python train.py --n_head=5 --n_kv_head=5 --vocab_size=8192 --beta1=0.9 --warmup_steps=200
Each number is 128 + 32 x the weight over its row's rms, rounded and kept within 0 to 255. Layers, rows and columns count from 0. The size above them is the row's rms in percent of the matrix's.

# layer 5 MLP down (transposed), 896x224, rms 0.0352, rows 280-310, columns 0-111
size [ 86  70  64 115  78  70 126  59 114 109  98 108  81  73  91  84 113 119 106 120 120  95 111  64  79  81  97 106 113 126 115]
[[113  74 102 193 120 159  68 166 177 112  82 139  83  95 105  92 151 115 100 129  66  72 201 113 160  75 126 114  72 125 189  82 123 103  99 106  93  90 121 132 162 140 120 182 133 143  88 163 110 121 110 143  74 136 154  99 107 158 138 153  90 199 145 119 189 100 136 103 136 116 131 129 149  50  80  85 154  91 154 151 112 175 119 119 153 164 142 104 142 165 130 140 122 138 124 107 132 121 157  97 128 175 127 139 128 160 106 105 104 165 159  67]
 [144  85 146 126 112 125 180 171 119 131  70 164 145  94 120 125  90 147 205 166 162 114  98 104 126 136  57 148 191 119 110 132 115 182 109 120 130  43 100 138 110 113 124 137 172 117 157 139 169 133 151 142 150 137 174 171 123  96  93 109  89 146 160 122  76  77 131 119  76 163 138 129 125 127 166 145 123 142 105  93 141 126 135 206 149 155 141 151 166 123 134 154 123  96 152  92 115 111  87 114 112 129  98 133 120 130 203 141 105 134 141  51]
 [137 175 107 102 147 105 113 132 126 150 128 122 150 144 133 138 139 112  76 113  92 177 142 136  95 115 129 140 140  71 137 156 114 137 109 123 133 157  96 111 123 118 104 158 165 133  88  98 102 119 206 159 134 113  83 121 126 146 197 132 121 114 132 133 173 149  61 164  76 137 128 102 123  97 149 158 158 125 130 164 168 111 159  98 142 105 198 157 129  54 155 152  95 149 153 156  74 150 117 137 150 129 151 212 126 147 137 209 130 128 115 189]
 [125 128 110 117 130 168  98 106  97 100 170 147  97  74 200 102 121  63 107 150 208 143 134  91 109 147 136 163 126  76 167 177 139 112 168 131 152 108 157 140 121  92 191 112 164 150 155 118 146  92 174  22  76 187  58 125 104 111 160 128  49 124 106  82 144 129 131 111 114 205 177  93 148 132 162 125 148 149 131 120  80 132  63 114 128 141 119 107 127 146 144 125 134 111  79 140 125 139 127  90 141 179  62  60  99 115  99  95 181 171 140 141]
 [172  86  70 155  83  43  98 135 123 114 177 125 140 120 144 128 135 144 134 114  72 118 131 143 198 115 123 137 151 168 132 167 170 147  96 128 181 165  65 126 191  84 165  99 123 152  96 113 101 155 115 128 150 161  68 157  77 125 122 147 108  75 135 147 139  92 139 178 112 137  78  79 138 116 142 159 118 186 122 104 152 218 137 112  62 118 100  83  86  81 128  67 125 186 113 167 163  90 150 113 139  61  71 167 127 137 187 118 133  78 166 162]
 [206 113  51 118 175 158 174 134 131 105 114 110 124 141 127  84  48 141 140 147 128 102 133  89 117 127 100 175 141  87 128 132 127 102  95 137 122 149 147 149 172 109 165 114 139  86 146  71 110 112 106 115 189  80 121 173 112 127 138 105 182 149 114 131  66  58 144 122 167 181  63 164 135 100  89 108 160 128 122 133 136  99 142 151 117 175  73 162 162 137 126 138 192 115 119 107  64 140 186 125 139 161 185 113 132  87 156 129 124 136 178 126]
 [ 94 169  85 119 108 132  70  77  83  87 110 122 102 192 100 113 118  70 148 136 101 104 152  77 142 173 138 110 110 176  99 122  86  96 134 165 123 133 118  95 185  79 178 166 105  99 170 148 164  99 155 109 182 113 144 165  94 184 155  92  88 137 106 173 118 141  96 108 113 116 143  98 113 119 150 142 154 109 175 173 214 133 110 146 117 137 175 102 118 133 122 113  85  98 166  93 140  70 107 109 131 113 188 216 160 103 118 163 161 106 117 156]
 [123  51 137  76 103 127 142 145 195 180 140 149 111 130 163 128 145 137  84 155 139  81 138 174  83 148 109 110 120 152 122 111 203 144 130 110 169 105 194 144  91  92 112 100 140 194 154 149 108 162 101  94 130 125 154  73 144 147 139 112 146 175 140 104 103 164  85  99 175 165 128 120  61 161 105 103 183 148 175 101 152 147  87  85 140  76 128 112 129 101  91  41  79 101 136  88  96  66 159 159 133 131 119 113 196 149 124 183 150 134 144 158]
 [ 82 120 150 148 180 126 144  98 101 150 204 111 121 170  77 147 135 169 160 106 118 144 129 130 125 106 138 159 117  88 128 117 106 170 140 157  94 116 139 108 153 174 149 149  75 123 110 122 152 136 125 175 213  70 161 113 131 132 206 149 125  78 156 147 163 149 174 172 159 117 171 102 157  91 106 106 110 151 192 117 160 143  95 119 146 148  94 172  88 117 123 144 157 122 149 130 168 117  94  62 177 165 106 167 123 126 140 117 125  60 120 140]
 [147 132 131 124 125 160 130 181 141 104 142  55 180 114 151 144  99 136 193 177 156 141 132 116 122 144 122  79 159 138 183 196 150 148 147 137 135 102 117 172 102 131  69 187  99 134  87  72 120 156 139 118 153 123 138 161 124 123 116 144  95  94 151 120 143 123 150 179 112 109 167  91 176 175 152 174 101  91 136 105  76 171 172  71  39 118 123 112 185 162 210 130 119 130 117  47 148 158  67 120 105 104 117 118 164 103 128 165 158 129  76 183]
 [126  81  97 124 210 129 173 106 139 138 114 140 110 125  81  13 129 124  59 151 134 140 119 103 148 134 148 110  88 101 153 141 127 129 160 107 157  97 131 136 122 101 123 178 155  93 125 149 136 147 185 140  96 161  92 211  78 160 132 167 103 145 163 120 122  81 149 162 167 126 140 158 177 148 151 136  94 131 153 116 159 165 131  62 131 122  51 105 177 122 137  88 103  46 163  79 187 160 162 128 134 125 123 121  90 100 117 142 178 119 163  95]
 [ 93 106 112 132 134  94 121 159 153 135 108 162 138 116 106 149 159 157 184 134 149 122 107 115  64  92 103 141 169 159 154 121 148  84 133 141 120  88 177  95 134 147 142  92  49 115 143  97 156  67 117 114 145 146 153 126 112 117 112 109 119 132 123 151 126 101 112 110  94 153 160  72 121 146 102 163 125 107 194 138 125  93  81  80  94  78 123 100 192 161  90 124 161 140 165 121 116  86 132 159 135 183 165 157 126  78  91 121 122 138  77 168]
 [ 90 120  90 150 173 121  74 127 100 135 151 153 118  85  92 128  64 167 113 101 165 140 114 134 128 131 143  96 146 141 128 119 191 142  80 202 132  97 139 117 150 158 114 110  88 109 149 186 149  93 151 111 134 178 120 101 105 111 175 118 115 181 125 110 162 138 207  75 161 203  85 147 105 173 181 186 180 125 119  81  72 127 135  69 132 141 119 140 146 118 160 124  95 150 149 107  75  86 147 116 125 150 130 151 165 144  80 117  90 107 129 129]
 [170 166 147 129 109 111  70 104 171 130 141 162 137 130 143 113 167  75  94 144  80  72 126 135 136 176  69 139 131  81 127 163 113 141 168 145  69 104 145  69  77 110 135 130 123 100 107 140  87 155 189 134  85 166 120 169 132  63 182 148 110 163 153 118  66 142  91  58 152  33 123 174 129 165 155 140 112 139 123 162 182 149 133 138 136 115 125 155 132 137 153 153  98 238 143 126 154 131 116 114 162 119 119 101 142 153 113 169 137 139 154 145]
 [111 171 101 123  87 194 146 110  97  55 110 198 123  78 136 117  86 142 127  99 138 146 128 112 144 159 113 148 133  93 168 132 162 148 133 181 112 127 131  99 163 150 178 134 159 116 116 113 119 139 100 145 119 121 169 127 112 115  82 175 126  72 145 157 140 108 140 162 175 152 109 112 124 149 127 154 124 104 106  73 148 143 112 123 100 108 126 118  69 138 158 110 106 122  74 179 165 173 168 152  62 131 117  94 114 158 130  82  90 137 128 158]
 [163 119 156 168 139  82 124 186 153 140  99 125 188 145 111 201 140 153 118 190  74 133 162 135 153 167 122  98 113 157 136 130 121 110  78 162  78 124 144 127 139  83 107 115 100 137 133 104 152 161 148 137 147 195 144 108  94 118 193 135 146 129 126 133 130 149 203  88 127  83  88  75 119 119 103  25 127 162 130 114 109 170 135 104 220 121 190 118 130  85 144 106 100 137  72 111  81  75 109 140 105 127 145 117 149 175 163 113  99 136 136 123]
 [141 119 128  71 168  81 175 128 115 136 133  68 122 188 134 115  85 131 164 143 126 135 157 141 219 115 113 128 111  96 116 173 138  60 144 104 168  94 115 129 152 134  99 122 137 125 158 153 122 123 179 143 143 170 104 144 144 126 113 109 136 117 216 216 141 145 104 133 116  74 150 135  96 175 130  78 149 136 219 142 116 115  98 166 125 119 108 115 112  67 139 117 112 145 140  52 122 111 129 118 136  71  97 135 127  99 153 146  82  53 143 155]
 [ 94 101 134 153 127 153 130 139 112 169 144 116 150  86 106 197 156 131 113 136 118 148  98 154 133 134 189 151 156 101 129 100 152 188 148 103 138 165 107 125 142 114 129  77 145 147 176 139  88 141  89 111 133 179  82 112 175 153 123 173 136  69  97  55  73 108 138 147 107 158 119  64 137 117 108 181 140 107 137  94 146 117 190 166 198 151 102 162  72  86 134 172  84 144 116 134 206  88 123 118  56  85  65 103 162 135  74 134 146 114 140  97]
 [104 148 111  98 163 139 118 108 136  66 116 127 104 140 124  88 171 137 106 148 168 124 157  95 112 124  50 147 149 164 146  72  93  74 158 161 151  63 120 130 147 170 185 138 125  86 168 161  69 145 156 128 115 105  68 113 109 120 125 144 139  89 135 121 159 127 141  91  80 146  84 106 144 181 132 166 132 136 143 157 164 134 215  73 140 113 121 130 156 153 171 145 149 148 126 130 103 133 143 119 112 188  59 123 201 177 119  74 151 129 186 132]
 [ 78 145 164  97 154 218 126 112  96 109 126 107 128 176 137 104 111 104 161 231 115 122 117 141  99  77  97 126 112 117 100 125 100 131 146 128 121 120 141 120 151 124 121 142 125 121 103 119 128 139  98 152 209  93  60 157 165 180 111  95 146 171 137 174 184 197  78  49  71 141 126 126 116 140  82  62 115 122 116 126 165  81 113 114 119  95  98 127 194 102 117  96  88  92 109  94 102 137 202 181 137 109 111 202 136  79 121 152 215 101 128 113]
 [129 116  91  89 121  93 123  91 113 124 103 137 139 140 125 197 173  65 112 147 100 119 121  69 130 124 183 135 226 163 113 105 147 149 146 134 162 137  97 140  60 149  98  59 161  95  63  94 161 161 150 116 164 156  98 127 104  98  68 119  96  61 172  87 102 134 206 159 157 136 166 134 105 167 164 198  79 153 103 163 122  64 146 188 151 136 169 119 147 124 113 193 113 111 115 133 141 152  90 173 191 115 162 109 157 142 155 149 147 126  71 116]
 [136 149 163 109  69 212 125 129 144 133 128  87  98  60 133  81 150  84 140 143 136 125  85 164 112 131 109 111  89 133 157  85 177 134 127 134  96 151 159 161 181 125 112  96 128 154 182 128 134 127 167 164 104  87 149 156  83 158 174  63 124 159  74 135 189 119  96 137  99  88  90 111 166 154 112  95 152 166  93 145  75 124 122  78 135  92 142 108 109 122 152 175  92 179 170 117 165  94 143 122 161  96 168 158  87 106  89 147 106 124  92  99]
 [133 200  55 143 101 144 154 143 120 176 193 121 114 155 120 136 123  96 109 122 107 114 159  91 154 170 124  61 143 163  98 162 163 113 129 154 162 155 116 150 140 146 131  93 113 149 129 158 145 106 172 110 129 108 149 114 141 130 128 117  87 119 137  83 141 178  92 117 110 118  97  90 131  54  99 145 137 116  61 100 111 110 174 155 124  84 150  75  95 118 146 201 159 151  96 167  96 147  43 151 135 109  47 120  96 118 128 120 139 126 156  72]
 [ 80 166 148 113 119 166  67 133 150  98 142 158  76 155 134 140 138 150 128 165 169 157 136 148 117 141  75 146 148 122 174  79 193  70 151 175 162 160 134 131 157 175 114 134 104 154 130 164  96 138 113 118  88 124 123 151 153  96 185 158 114 199 130  78  88 171 191 155 136  81 147 147 131 163 118 159 178 113 150  42 105 118 128 183 142 175 133 135 141 195 104  94 101  85 102  87 128 120 101 100 124 112  94  85 129 120 152 148 130 107 117 142]
 [106 149  60  88 140 107 167 141  95 103 132 112  72  77 159 141 131 108 145 142 144  97 114 172  83 102 152 145 124 148 136 147 165 162 125 100 131  68 126  87 169 143 107 130 133 136 139 105 122 105 105 105 167 155 156 149  95 141 139 108 166 100 120  97 112 103 123 161 105  80 125 132 118 109 162  90 142 125 171 100 205 144 144 106 142 129 114 181 197  96  73 127 109 136 139 112 178 133 117 132  89 150 133 144  75 125 167 134 101 149 153 156]
 [165  92 120 152 154  67  96 156 160 163 144  99 141 130 127 143  94 121 117 121 107 194 112 132 125 165 117 137 158 129 135 133  89 112 148 118  92 192  85  80 105 156 112 173 125 116 130 141 198  93 127 183 146 108 106 135 164 143  85  88 166 113 142 120 104  87 141 104 106 145 138 119 160 171  99 151 178 156 135  93 132  75 102 138 121 137 114 139 175 137 148 124  83 139 155  92 166 152 115 130 155  92 159 153  57  62 136  80 134 168  71 162]
 [ 96 169 145 129 190  96 120 150  50 134 148 159 126 139 101 142 108 127 127 144  60 108 124 117 125 133 154 110 111 149  87 157 144 135 173 120 117 120 103 117  74 102 130 183 224 116  90 117 144 144 107 154 161 115  76 169 162  71 167 172 121  86 169 141 136 116 147 125 107 154 144 124 135 122 144 158 108  94 161 106 124 109 144 105 126 125  89 119 193 154 156 118 147 148 154  95 131 131  39 104 117 154 170 169 163 200 152 102 151 140 162  96]
 [ 79 170 137 190 156 127 144 115 139 141  96  35  72  86 138 125 136 101 165  99 134  74 111 126 126 132 111 159 126 144 141 138 101 146 123 106 149 113 163 124  96 130  81 118 116  87 111 131 122 178  80 146 183 210 145 181  35 112 153 147 118 110 122 133 102 145  84 144 122 109  83 161  83 164 137  91 140  81 225 145 121  75  96 148  94 160 189  66 109 107 107 123 107  94 162 116 141 162 119 109 100 123 120  78 142 202 142 166 120 100  81 176]
 [117  71 104 159 117 187 157 195 214  79 132 142 151  76 158 154  74 116  80 119 197 106 125 100  82 146 140 157 144  88 116  94 131 126  95 130 137 123 126 103 135 103  80 100 115 157 163 111 153 108 157 143  74  71 139  94 135 121  91 143 117 136 149 155 113 193 164  80  77  82 137 116 134 197 171 121 142 117  66 184 148 169 106 166 155 172  95 153 120 148 120 160 138 109 123 111  91  74  86  97 194 126 157 105 152 107 136 156 145 146 174 167]
 [121 119 187 132 154 107 175 112 166 122 107 120 142 168 123 230  77 111 139 162  89 118  81 116 123 118 130 109 118 106 189 147 152 136 230 105 142 193 107 158 143 110 113 117 137 169 161 215  90  98  86 107  71 113 105 126 156 143 164 159 120  95 182 108 129 126 175  94 165 104  76 104 156 131 101 134  83 133 146 124 116 102 128 113 203 134  38 144 168  63 131 128 159 117 116 123 184 148 130 121 127 163  83 138 101 153 112  60 104  70 118 185]
 [ 92 148 184  77 139 138 170 104 151 109  97 133  92 123  93 117 127 162 148 171 150 204 208 146  95  96  92 165 153 191  63  93 147 124 180  77 136 123  93 142 146 103 123 147 140  87 123 146  66 114 112 140 129 146 159 173 128 129 147 154 142  94 192  60 170 150 100 169  73 131 200 123 153 126 160 164  97 146 169 100 100  87 136 162 112 119 154 166 150 134 104 130 134 137 144 149 148 144 147 153 165 130  97 135  81  87 154 168 141  65 103 144]]
# layer 5 MLP up, 896x224, rms 0.0384, rows 281-311, columns 0-111
size [ 70  68 115  80  73 123  61 111 105  98 110  82  80  96  84 115 122 113 118 123  91 113  66  78  87  98 111 106 113 122 117]
[[169 135 146  98 137  81 115  91 105 186 111 101 118 163 125 141 100  65 125 150 119 197 160 139 154 113 119 142 145 148 118 143 122 109  69 106 156 198 161 104 152 115 128 130 145 146 136 165 118 110  82 141  99  94 116  82 119 135 148 150 122 182 132 115  94 100 113 123 175 111  95 141 125 131 111 134 114 134 121 147 149 144 148 102  91 129  95 136 123 105  98  53 119 146  76  78 105 153 142 150 149 181  96 126 227 136 103 169 172  91 133 137]
 [ 72 120 184  99 152 103 110 123  85 109 123 139 133 190 147 154  94 131  96  69 164 138 139  79 132 150 161 103 151 138 143  81  93  82  51  75 116 136 186 142 131 172 145 130 153 136 220 168 118 160 106 104 166 138  69 152 129 143 145  77 108 152 131 133  80 143 144 129 126 155 116 115 138 168 135  92 134 156 114 151 143  69 116 157 136 121 106 128 148 135 160 105 134 105 113 115 124 107 196 135 157 123  83 129 132 128 101 112 133 117 148 186]
 [129 127 112 139 212  88 172 143 105 119 127  63 122 143 104 199 133 157 155  65  96 145  93 128 129  99 186 173 161 157 132 167  96 199  91 114 111 122 118 116 105  75 103 160 169 123 151 112 105  93 132  95 142 143  95  91 130 133 145  81 200 101  73  91 186 146 168 128 151  88 160 102 179  89  90 109 172 117 111 136  77 155 166  89 176 109 124 166 117 198 133 130  93 116 151 146 117 106 139 109  74 147 156  87 152 127  76 144 159 118  88  98]
 [185 100 134  86 113 142  82  88 128 113 108 110 136 147 130 119 176 170  98 135 170 152 138  87 103 128  95 119 123 160  85 163 109 121 125  98 151 117 128 133 106 187 112 126 151 156 101 168  46 113 154 162 134  99  73 101 136  88 120 117 110 147 137 166 189 152 181 127 117 165 145 121 140  89  76 146  97 134 105 143 138 123  66 109 167  96 188 143 114 147 132 215  72 159  74 123  88 147 188  95 111 111 136 144 113 184 119 147 160 172 132  68]
 [124 143 174 102  87 171 121  84 180 206 141 111 161  72 102 144 153 109 171  86  87  84 163 143 132 139 105 117  85 180 119  95 165 127 100 114 154  95 117 196 153 179  96 120 117 112 182 139 130  78  93 158 154  67 101 102 163 119  84 152 155 130 120  87 154 143  95 182 191 130 140  99 161 118 141 165 139 106 174 168 138 173 166 111  99 115  80  76 180  77 111  99 146  95 109 160 189  91 100 139 102 131 132 119 118 133  82 143 148 115 114 149]
 [111 110 126 155 108 119  88 166 130 117 168 171  76 152 105 165 119 151 137 132  81 122  88 123 136 121 151  96 154  81  82 119 156 152 139 161 109 183 161 163 128 118 104 179 153 123 150 147 132 143 146 136 161 166 137  99 126 126 143 193 183 100 130 169  92  93 131 127 118 132 132 123 113 101 122 132 130 137 108 190 125  96 119 150 103 110 182 109 120  31 153  77 160  75 151  94 179 131  83 114 107 218 115 149  63 107  98 171 154 144 157 146]
 [157 105  88 179  87  81  88  90 140  70 144 118 101 135  92 106 102 220  90 144 144 184 135 117 128  79 135 158 152  99 150 206  91 112 104 103 126 146  92 119  89  76 172  98 164  85 108 115 151 112 118 129 121 108  85 190  98 151 121 148 115 116 128 187 141 135 179 117 106 114 110  76 167 147 136  71 133  91 131 103 192 100 120 147 120 129 133 143 159 162 117 118 170  85 147 175 130  88 136 155 181 126  95 163  91 116 150 185 136  74 109 123]
 [169 134 149 141  75 100 125 179 125 187  84 150 119 121 145 129 145 111 137 133 126 125 117  72 115 141 119 117 130  93 159 151  78 175  96 107 105  96  84 169 122 122 168 109 127 144 161 140  47 145 170 132 144 111 182  97 104 129 154 107 110  99 130 103  93 117 143  87 165 126 126 130 121 156 123  57 143 175 145 122 167 137  72 128 133 175 146 147 114  61 181 112 149  78  71 106  93 105 212  97 123 136 103 107 166 119 174 162 120 189 123  87]
 [115  57  85 120 189  78 139 140 145 150 170 134 129 107 164 116 130 126 132 100  77 142 117 130 114 110 144 135 113 108  53 185  76 156 151 101 118 155 150  96  90 128 119 150 120 117 129 152 103 172 123 144 178 163 167 159 127  88 125 143 148 138 134 154 120 112 109 126 109 151 147 151  58 112 170 181 160  87 168 105 163 136 156 121 128 142  87 116 134 165 111 127 190 150  87 151  93 103 141  79 203 136 147  40 113 113 138 155 100 133 158 143]
 [103 132 151 125  99 202 105 150  82 162 133 122 151 153 162 140 123  91 133 153 129 125 146 126 171  80 107  71 105 110 176 120 107 141 107  94 176 151 131 137  76 116 147  88  91 135 119 133 151  56 119 105 147 147 121  91 139 123 139  97  95  94  77 135 101 118 145 142  43 103 104 179  71  91 133 131 140 170 122 208 225 152 130 162 151 143 138  88 146 116 119 114 135  87 130 126 110 158 146  73 110 130 140 158 175 141 147 180 155 136  75 126]
 [176 131 116 173 115 133 137 134 113 138 141 118 128 139 126 206 139 112 139  82 101 156 128 112 129 135  99 145 169  92 135  90  96 101 131  86 136 117 140 145 158 148 117 128  90 163 151 145  91 116 186 132 176 166 168 107 102  88 154  97 143 145 125 117 150 102  98 156 115  95 121  69 101 163 159 160 119 179 117 106 157 102 127 119 125 123  58  85 177 123 104 140  85  96 166 165  92 105  92 149 178 124 145 164 100 125 104  79  94 116 145  65]
 [144 116 107 138 124 143  81 173 141 148  93 125  52  96 157 128  97 129 134 110 110  96 132 147 111 143 149  95 102 144 172 211 143 118  63 116  98 136 121 120 107 141 155 147 156 116 119 138 105 136  59  57 201  88  89 180 123 140 165 105 124 121 139 203 164  83 113 157  77 134 151  87 141 133  99 146  71 194 169 189 139 167 126  87  89 110  82 103 130 192 123 111 184  94 116 140 170 102 145  73 146 192 154  98 124 132 179 107 114 132 133 100]
 [121 107 122 142  50  60 137  99 139 132 154  99  94 147 141  71  76 109  94 177 158 182  69 128 110 100  71 110 148 173 132 154 192 137 108 174  91 156 155 132 122 119 181 155 165  98 126 116 128 106  79  66 152  98 122 106  93 147 152 164 157  87 160 134  81  44  63 179 141 181 150 125  75 153 121 136 176 127 106 157 160 156 149 132 116 191 105 137 116 128 177 113 143  64 131 143  75 146 157  78 132 128 113 124 130 121 132 132  77 135 158 141]
 [174  73 163 143 118  88 127 100  86 162 115 106 187 141 134 198 194 164 118 123  97 109  93  69 138 145 116  69 115 154 148 182 116 113 155 231 105 155 145 163 123 105 116 154 183 116  99  82 104 141  81 198  57 145  86 126 150 164 129 133 152 141  62 173 124 116 177 104 132 170 118 113  80 183 152 115  96  71 155 167 124  68 159 123 146 160 141 136 169 101 118 167 129 120 122 123 159 103 124 132 127 126 103 141 132  99 147  93 178 172 186 116]
 [172 127 105 130 126 129  96  46 122  94 132  94  67  97 174 101 172  88 170 130 139 180  99 129 113  93  66 184 172 128 158 114 111 147  97 146 123 138 166 102 143  88 114 114 110 179 113  63 140 136 119 109 172 123  99  92  91  60 154 129  72 189 151  98 103 134 121 125  61 141 146 130 158 149 157 170 101 147 115 121 176  87 139 147 100 104 107 146 204 118 128 154 125 103 195 149 164  93 146 117 120  95 117 158  85 114 142  85 155 106 109 143]
 [131  65 116 165 113 126 181  48 101 130 148 102 114 148 132 165 191 173 135 157 126  98  98 116 166 149 139 128 132 139  94 129  94 100 107 144 121 155 194 102 150 197 119 148 101 136 121 107  51 177 155 183 102 201 177  65 129 199 137 121 143 127 141 162 142 138 124 137  77 186 160 156  85 154 139 120 115 152 117 156 143 175 136  98 111 187 104 154  81  88  90  67  88 158  80 100 153 117 148 131 158 145 105 113  72 118  86 114 147 134 142  92]
 [132  94 129 133 107 143  78 121  81 127  95 198 137 179 142  92 150  95 124 134 136 138  88  86  68 157 123  92 140  80 117 111 116 109 140 140 114 205 157 167 134  62 129 160 133 131  93 126  89 146 105 114 119 109 127 113 133 103 120 109 101 138 162  97 133 163 150 133 113 139 131 130  97 118 171 112  76 109 141 118  97  91 120  93  89 120  90  57 145 140 206 110 127 126 147 142 131  92  86 107 134 143 157 128 213 137 128  70 159 169 117 106]
 [118 100  97 144 109 136 194 133  97 118 177 120  89 172 191 129 146  84  81 160 125  79  97 103 168 158 133 121 139  90  94 112  81 111  45 135 142  84 147 119 130 129  77 151 146 147 101 179 113 120 160  99 143  85 132 145 144  92 137  91  91 161 115  81  96 151 163  96 155 174 162 123  95  53 190 109 142  86 127 138 113  64 119 160  81 139 118  91  73 187 107 161 124 146  72 135  60 111  75 120 101 136 142 150 107 119 116 162 171 126 179 149]
 [114 149 165 154 184 108  79 114  95 138  91 109  68 139 129 126  88 152 177 144 138 104 121 139  88 175 139 134 121 116 140 124 132 148 115 119 123 189 181 162  89 143 132 125 202 107 117  41 129 162 101 139 132 133 164 192 155 173 107 100 141 162 126  80 109 109 128 152 107  89 128 138  50 137 165 115 190 137 114 188 145 142 157  72  84 134 128 168 106  89 161 108  68  71 132  97 146 108 137 123 141 166 184 108 146 133 160 127 133 186 126 146]
 [167  58 128 196 191 134 150 119 141 113  92 172  98 141 128 132 116 160  93 118 146 116 102 146 168 123 142 175 180 122  79 121 102 107 156 135 130 169  84 119 205  49 125 156 175 143 125 113 121 164 107 161 160 118 137 164  88  90 176 143  79 135 100 130  87 134  90 116 136 200 134 171 176 123 138 110 135 147 176 181 105 155  54 134 105 144 112  86 124 112 115 129  70 128 133 137 131 148  94 109 100 147 129  99 125 128 106 155  70  58 133 134]
 [139 123  98 120 140  84  84 129  88  90  94 153  91 171 141 158 134  97  88 152 135 144  69 113 191 156 146  93 118 140 155 104  71 105  91 105  89 121 173 176 159 106  61 134  59 105 105 120 155 158 132 115  89  65 121  72 213 137 112 100 139  90 103 192 116 145 119 186 130 161 120 142 154 130  80 120 129 163 214 124 127 105 137 198 192  89 135 132 113 141 114  96 148 188  89 125 101 156 140 128 134 143 101 144 124 146 107 122 150  95 131 110]
 [ 90 143 127  94 203 113 126  88 139 173 101 105 141  98 131 172 196 153 173  36 164 139 156 121 155 154 113 150  81 136 124 139 109 166 131  92 152 126 161 135 171 102  91 155  92 149 111 113 149 103 197  83 147 116  78 126  99 199 106  93 145  82 128 170 109 124 114 128 124 161 162 107 155 120  87 105 138 123 182 188 162 127 105  83  90 194  93 116 104 143 118 108 111 147 107 100 114 134  96 157 107 157 202 188 124 101  91 109 127 142 133 112]
 [146 135 137 141 124  82 158  81  95  87 174 145 168 147 100 203 146 168 107 117 108 121 178 136  79  86 196  80 135 117 108  80  92 151  88 130 130 127 136  71 121  96 132  69 120 113  85 123 117 202 131 155 140  60 157 158 104 108 128  91 165  97 156 154 131 136  99 139  98  81 153 120 105 103 133 141 133 129 169 189 125 173 113 137 166 186 114  85 153 121 162  98 186 142 171 136 100 116 131 125 118  95 212 134 143 149 174 102 146 127 111 123]
 [152  99 126  93 142 163 141 145 166 130 107 134 141  99  92 142 111 127  87 165 154 148 140 134 107  90  71  87 144 159 135  46 100 172 145 168 145 138 139 217 120 125  61 157 137 141 113 135 131 162 137 152 173 147 133 149 126 127 151 130 117 125 126 112 156 146 134 126 141 213 149  90 175  86 131 156 122  43 175  95 135 130 132 127 208 131 125 150 161 147 119 183 116 148 172 122 141  67 144 120 183  86 146 135 124 156 110 119 117 120  55  96]
 [123 118 130 136 160 162  93 124  97 123 116 114 102 150 108 130 126 109  65 123 137 122 174 122 109 161  69  40 112  83 111 140 124 102 147 184 107  55 130 158 141 127 178 134 110 128 134 104 132 103 154 120 105 102 123 158 128 137  95 129 106 191 123 110 145 157  80  74 105 125 178 174 123 164 131 133 142 138 139 171 114 124  98 150 170  85 145 172 156 131  53 107  90 174 136 142  72 139 111 131 152 140 148 122 176  89 112 156 139 104 167 136]
 [140 133  99  75 141 101  78 127 109 167  91 128  74 117 108 197 158 111 129 115 127 173 162 149 191 124 151 139 114  97 145 127 120 134  78 185 118 190 147 175 137 117 134  98  94 107 114 186 127 116 146  67 133 123 121 114 155 162 149 111 155 131 111 132 198 157 138 111 101  82 169 116 145 142 108 134 129  89 151  96 106 113 158 126 163 197 101 117  96 126  96 163 125 129  97 120 154 173 169  86  75 151 110  83 124 121 117 146 153 145 180 159]
 [167 109 171 170 152  95 106 173  95 169 103 130 117 103 114 143 147 130 109 120 147  75  96 147 124 153 144 107 117  64 156 117 102 132 241  91 150 177 144 121 107 136 148 110 154  90 149 136 121 164 101  76 125 151 190  81 151 147 145 132 159 138 122 145 114 133 122 178 134 119 171  93  96 109 134  44 148 123 129 144  49  91  90 117 141 133 200 166 188 103 170 142 102 125 122 125  84 120 100 116  89 113 157 164  92 155 111  91 101  77 105 165]
 [179 124 143 136 133 119  79 123 126 139  86 127 176 157 148  86 109 128  91  87 128 143 118 114 136 135 131 158 107 187 191 134 140 107 133 217 118 173 176 126  46  98  88 143 154 164  92 120  84 115  99 127 157 124 111 118 146 105 132 132 105 123 128 181 142  94 122 194 146  84 109  96  71 130 136 103 163 108  79  69  47  69 148 111  52 187 163 110 108 185 133 104 122 115  81 117 150 111  89 109 132 117 119 116 129 148 193 185 153 116 182 137]
 [153 159 126 140 110 129 108  82 136 122  80 133 107 121 129 105 154 138 122  95 106 108 121 154  68 107  99 176 108  99 184  92  43 131 112 118  90 107 196  62 132 126  73 120  88 116 129  93 115  80  96 155  94 109 111 164 128 214 157 142 155 101 144 130 203 150  72 156 142  90 154 161 101 151 103 159 116 111 146 117 135 110 135 127 104 113 162 108 147  86 164 160 137 140 101  57 106 129 120  80 137 108  91 137 110 156  75 148 178 136 161 117]
 [123 156  97 164 121 145  65  93 117 132 111 123 171 116 181  87 111 123  97 112 100  86 147 102  93 160 184 139 161  41  93  85 111 106 124 106 168 152 132 161  90 150 141 186  86  83 142 148 139 100 178 154 121  75  82  97 111 181 166  97 136  52 118 152 117  61 148 153 181  65 187 142 141 153 123 133 150 140 144  99 177 168 138 157 133 141 131 128 126 148 129 121 111 175 120 134  85 132 141 123  96 175  76 113 158 132 128  75 156  89 172 105]
 [ 93 150 152  95 233 122 165  81  70 137 141  46 104  86 169 101 115 151 153 139 145 139 111 145 178 137  97 144  80 187 153 147 138 169 178  75 120 182 120 138  51 125 124 132 183  99 156  98 129 186 117 114  64 129 139 132 100 163 130 110  97 132 120 178  97 178 109 107 135 126  83 109 139 148 131 144 135 165 104 106 118  93  92  82 105  75 135 106 115  89 163 130  69 123 168 156 122 118 155 165  88 122 167 154 130 185 126 139 149 112 137 110]]